Weights of a small GPT-style language model, trained from scratch on English Wikipedia: width 64, a variant of Adam for these matrices.
Each number is 50 + 15 x the weight over its row's rms, rounded and kept within 0 to 99. Layers, rows and columns count from 0. The size before them is the row's rms in percent of the matrix's.

# layer 9 attention key, 64x64, rms 0.0949, rows 51-63, columns 0-63
081:70 51 39 35 65 47 67 29 24 70 66 53 44 60 44 50 55 63 63 51 24 45 72 51 76 56 54 43 39 46 47 62 48 85 37 45 28 53 60 29 56 59 76 53 74 55 45 31 16 48 42 42 45 25 42 53 55 70 68 52 44 81 72 59
077:18 39 44 46 15 74 63 41 58 59 44 57 50 51 61 46 32 40 71 71 48 49 52 18 41 57 48 40 39 33 44 50 44 48 21 22 57 67 49 49 60 22 51 55 59 69 83 60 57 57 56 32 57 38 44 61 57 54 39 75 63 77 39 72
080:70 69 43 40 67 33 55 37 18 70 44 60 46 79 41 52 48 63 33 63 51 55 66 60 32 81 27 50 64 71 64 30 27 57 26 29 58 35 52 42 39 57 31 26 32 39 45 36 67 37 60 49 61 64 38 71 61 70 52 48 35 64 57 53
089:48 23 44 31 39 56 42 29 58 63 35 46 58 58 57 29 46 69 46 48 36 32 84 52 57 56 82 56 74 53 62 55 24 47 47 25 47 53 91 55 56 32 55 46 53 47 53 54 43 82 52 37 52 26 18 54 34 67 45 53 35 41 38 40
087:52 33 28 45 32 53 59 43 50 60 41 27 81 56 23 40 44 24 41 61 37 58 64 48 26 63 44 63 63 40 42 60 45 50 59 79 57 49 55 62 78 35 59 32 85 70 39 45 53 47 44 66 64 22 74 72 65 53 47 45 70 44 51 71
090:54 57 35 39 29 36 51 88 63 60 53 61 69 27 37 35 48 45 42 72 45 67 66 47 64 38 51 51 56 49 64 40 39 26 49 57 57 82 68 55 38 34 79 49 49 28 25 74 59 16 48 37 59 51 44 67 47 42 33 37 69 34 41 39
089:36 34 43 46 53 84 35 56 45 75 63 49 61 82 45 48 50 50 51 61 58 36 36 46 28 46 04 55 75 56 50 48 47 40 49 66 26 59 76 29 62 63 57 31 48 61 41 64 55 71 74 65 40 44 56 56 47 43 47 64 68 36 18 42
079:74 74 51 28 42 74 41 44 49 48 57 54 47 44 60 39 52 29 23 60 48 66 37 61 59 43 70 54 48 39 64 44 61 41 38 14 28 34 56 51 68 75 59 81 38 37 26 51 37 27 52 48 77 33 46 57 65 47 44 49 62 52 14 63
086:38 58 47 25 27 46 67 31 68 86 50 46 53 58 24 36 61 84 42 65 48 76 52 54 51 62 39 56 60 40 56 33 49 30 16 77 74 44 56 33 41 21 47 23 52 34 48 59 51 44 47 33 55 68 64 33 50 55 41 56 60 38 51 50
090:15 41 49 54 30 51 63 40 48 50 10 52 86 57 32 50 51 46 56 17 59 54 49 39 65 22 58 48 25 49 45 76 59 34 34 34 55 35 35 62 59 53 63 55 52 46 60 27 61 67 70 62 55 48 66 76 44 78 48 54 58 44 59 53
094:51 44 54 49 75 62 35 31 41 75 35 46 63 53 19 48 23 34 51 44 79 39 32 44 52 57 49 56 34 64 54 14 39 65 61 41 13 44 55 53 82 41 35 51 64 72 34 62 37 56 51 55 63 34 50 70 38 73 50 52 52 67 55 64
086:66 69 57 51 68 62 55 55 58 61 50 34 61 48 62 50 61 46 68 37 49 35 39 22 55 12 63 12 32 44 61 34 71 58 45 75 38 66 17 52 52 29 43 40 51 41 76 72 45 69 34 68 56 67 69 55 58 35 31 41 48 48 45 52
087:20 44 65 37 60 49 56 52 45 54 27 52 24 67 42 56 57 52 74 54 59 47 73 46 47 26 50 84 26 53 43 44 71 14 52 54 48 60 44 58 85 37 53 64 43 50 57 42 49 58 42 50 50 19 44 38 61 55 58 65 09 72 59 44